{
  "tie_embeddings": false,
  "lr_mult_o": 3.0,
  "doc_mask": true
}
Each number is 50 + 12 x the weight over its row's rms, rounded and kept within 0 to 99. Layers, rows and columns count from 0. The size before them is the row's rms in percent of the matrix's.

# up: layer 5 MLP up, 640x160, rms 0.143, rows 355-358, columns 0-159
# down: layer 5 MLP down (transposed), 640x160, rms 0.136, rows 355-358, columns 0-159
up355 096:51 41 54 58 65 61 26 70 52 41 55 62 51 53 43 66 19 48 47 51 60 54 50 53 45 61 61 48 44 66 48 69 35 59 42 39 44 44 79 21 54 30 46 51 45 50 51 55 31 49 37 50 65 48 51 59 40 59 64 64 46 57 32 51 31 64 40 45 52 34 59 63 62 54 43 57 48 70 66 49 34 68 41 34 62 39 50 55 44 50 49 58 54 61 52 51 39 47 39 46 47 57 51 35 73 51 30 48 45 57 78 82 43 38 33 55 46 40 24 54 28 68 44 62 40 46 58 42 59 44 53 23 63 46 59 53 65 16 51 48 60 67 70 70 54 47 56 37 72 48 41 45 64 52 59 50 52 55 56 49
down355 096:49 42 55 48 29 43 63 45 32 62 55 50 49 59 58 53 47 43 59 38 34 45 57 58 56 38 56 48 51 44 79 34 46 63 43 41 53 71 63 51 43 54 43 60 48 37 25 52 63 51 55 37 60 41 39 52 26 50 55 59 56 65 22 28 45 57 72 44 59 54 48 49 40 46 47 58 61 31 28 31 67 39 50 53 88 32 51 36 36 56 40 60 60 39 65 39 60 61 60 61 54 47 19 62 56 47 58 42 43 50 47 27 56 66 51 41 39 59 47 64 36 54 59 44 47 25 59 70 56 45 82 54 53 77 44 48 66 66 61 45 36 52 52 54 43 46 37 44 50 47 46 60 51 68 46 31 26 65 60 42
up356 115:45 59 40 43 50 65 44 42 38 57 47 35 41 65 56 49 36 36 55 57 39 38 49 55 68 39 34 49 54 57 76 61 43 33 64 53 42 69 45 47 44 63 55 63 24 71 70 52 61 59 69 25 55 41 45 39 35 66 33 55 48 66 29 64 50 59 71 53 54 59 35 62 53 61 60 45 60 38 82 36 61 46 53 32 41 38 37 35 41 42 66 47 56 58 56 53 61 62 59 33 60 43 51 55 39 32 44 38 33 41 53 41 37 33 78 53 45 58 64 41 51 57 51 27 66 70 53 54 47 61 32 65 30 38 43 61 51 72 36 42 22 56 42 48 59 41 42 64 54 35 40 49 47 63 50 45 54 51 35 53
down356 101:45 62 31 59 40 52 58 46 64 70 40 59 40 43 46 69 62 50 42 45 59 70 47 62 48 64 41 39 50 49 37 80 66 76 51 29 21 50 33 60 46 55 53 69 67 30 82 46 26 57 41 39 72 44 55 53 50 28 41 34 54 59 70 59 60 65 44 43 53 64 35 68 58 31 36 50 53 49 57 50 42 57 42 51 47 58 58 63 33 52 46 55 54 47 42 66 54 48 39 48 44 60 61 51 38 66 81 41 61 42 57 61 39 44 55 57 58 59 66 60 37 52 37 34 45 71 48 50 42 34 59 24 44 55 61 51 50 45 65 32 42 48 65 48 37 47 58 54 56 46 44 42 29 65 40 39 34 54 42 31
up357 104:35 36 64 43 20 51 43 49 33 37 49 61 47 43 51 39 53 25 46 47 47 19 53 44 41 47 46 54 57 45 47 51 63 74 54 48 53 40 51 66 66 62 54 45 49 47 27 47 59 44 68 30 48 61 45 49 56 40 46 44 41 56 68 67 47 28 35 38 35 58 83 60 44 53 40 61 49 63 38 50 48 41 50 41 46 55 70 56 49 49 42 47 41 47 66 67 43 47 47 39 19 71 64 58 72 66 70 76 51 46 62 47 40 24 48 67 57 45 63 48 70 63 59 64 43 57 51 52 53 56 65 55 63 71 47 60 44 65 55 55 45 34 67 34 54 45 39 52 30 50 51 73 53 44 39 78 49 57 47 61
down357 097:50 69 71 58 43 38 42 41 58 32 53 47 46 43 44 55 41 41 41 55 55 57 37 55 64 58 61 37 39 29 45 28 32 15 48 52 62 54 61 28 35 41 34 52 57 60 41 45 49 65 34 22 48 45 54 49 50 59 52 52 71 60 44 41 43 56 63 49 70 47 69 61 49 52 64 42 50 57 47 44 33 53 46 36 70 48 39 42 47 53 39 41 49 53 31 44 36 28 46 55 40 32 61 31 59 79 47 28 76 45 50 62 63 42 78 49 40 42 48 33 48 40 50 43 57 49 52 51 33 59 45 31 57 24 51 27 51 48 59 50 67 46 78 43 41 57 41 47 68 46 49 35 62 52 59 46 50 36 53 75
up358 102:56 40 63 83 56 44 73 48 36 61 60 40 63 62 41 30 77 51 54 81 42 50 75 58 37 45 66 49 44 64 48 34 48 26 24 62 75 65 49 62 54 64 40 45 66 51 48 57 79 37 68 54 55 35 53 38 34 54 56 34 45 45 54 71 45 54 45 47 64 62 55 56 35 52 45 61 18 51 68 40 45 49 54 41 65 48 40 42 35 27 40 45 71 50 55 46 48 65 55 41 45 47 59 65 54 54 69 56 37 42 62 33 58 59 56 45 50 51 60 56 62 55 50 48 48 57 67 38 56 50 62 63 51 38 41 34 64 31 52 58 74 63 53 41 51 44 70 57 57 33 56 50 50 65 58 58 58 53 55 54
down358 097:44 60 51 61 54 32 35 59 25 45 50 40 50 56 36 59 32 31 43 48 53 53 53 65 57 53 63 49 61 30 64 62 57 54 25 49 41 65 37 38 55 67 42 65 62 50 57 56 45 43 45 59 57 38 51 67 09 77 54 64 47 50 52 34 31 51 61 34 29 28 28 46 17 45 49 61 57 73 41 40 57 30 47 61 39 46 54 59 54 60 48 52 57 65 62 54 59 54 37 48 50 62 53 48 50 63 55 54 17 45 55 64 35 39 54 33 54 44 60 65 58 46 66 65 41 59 33 47 53 52 60 38 67 41 46 55 76 53 50 53 37 71 68 47 55 39 46 45 54 41 48 51 33 71 49 49 41 60 45 37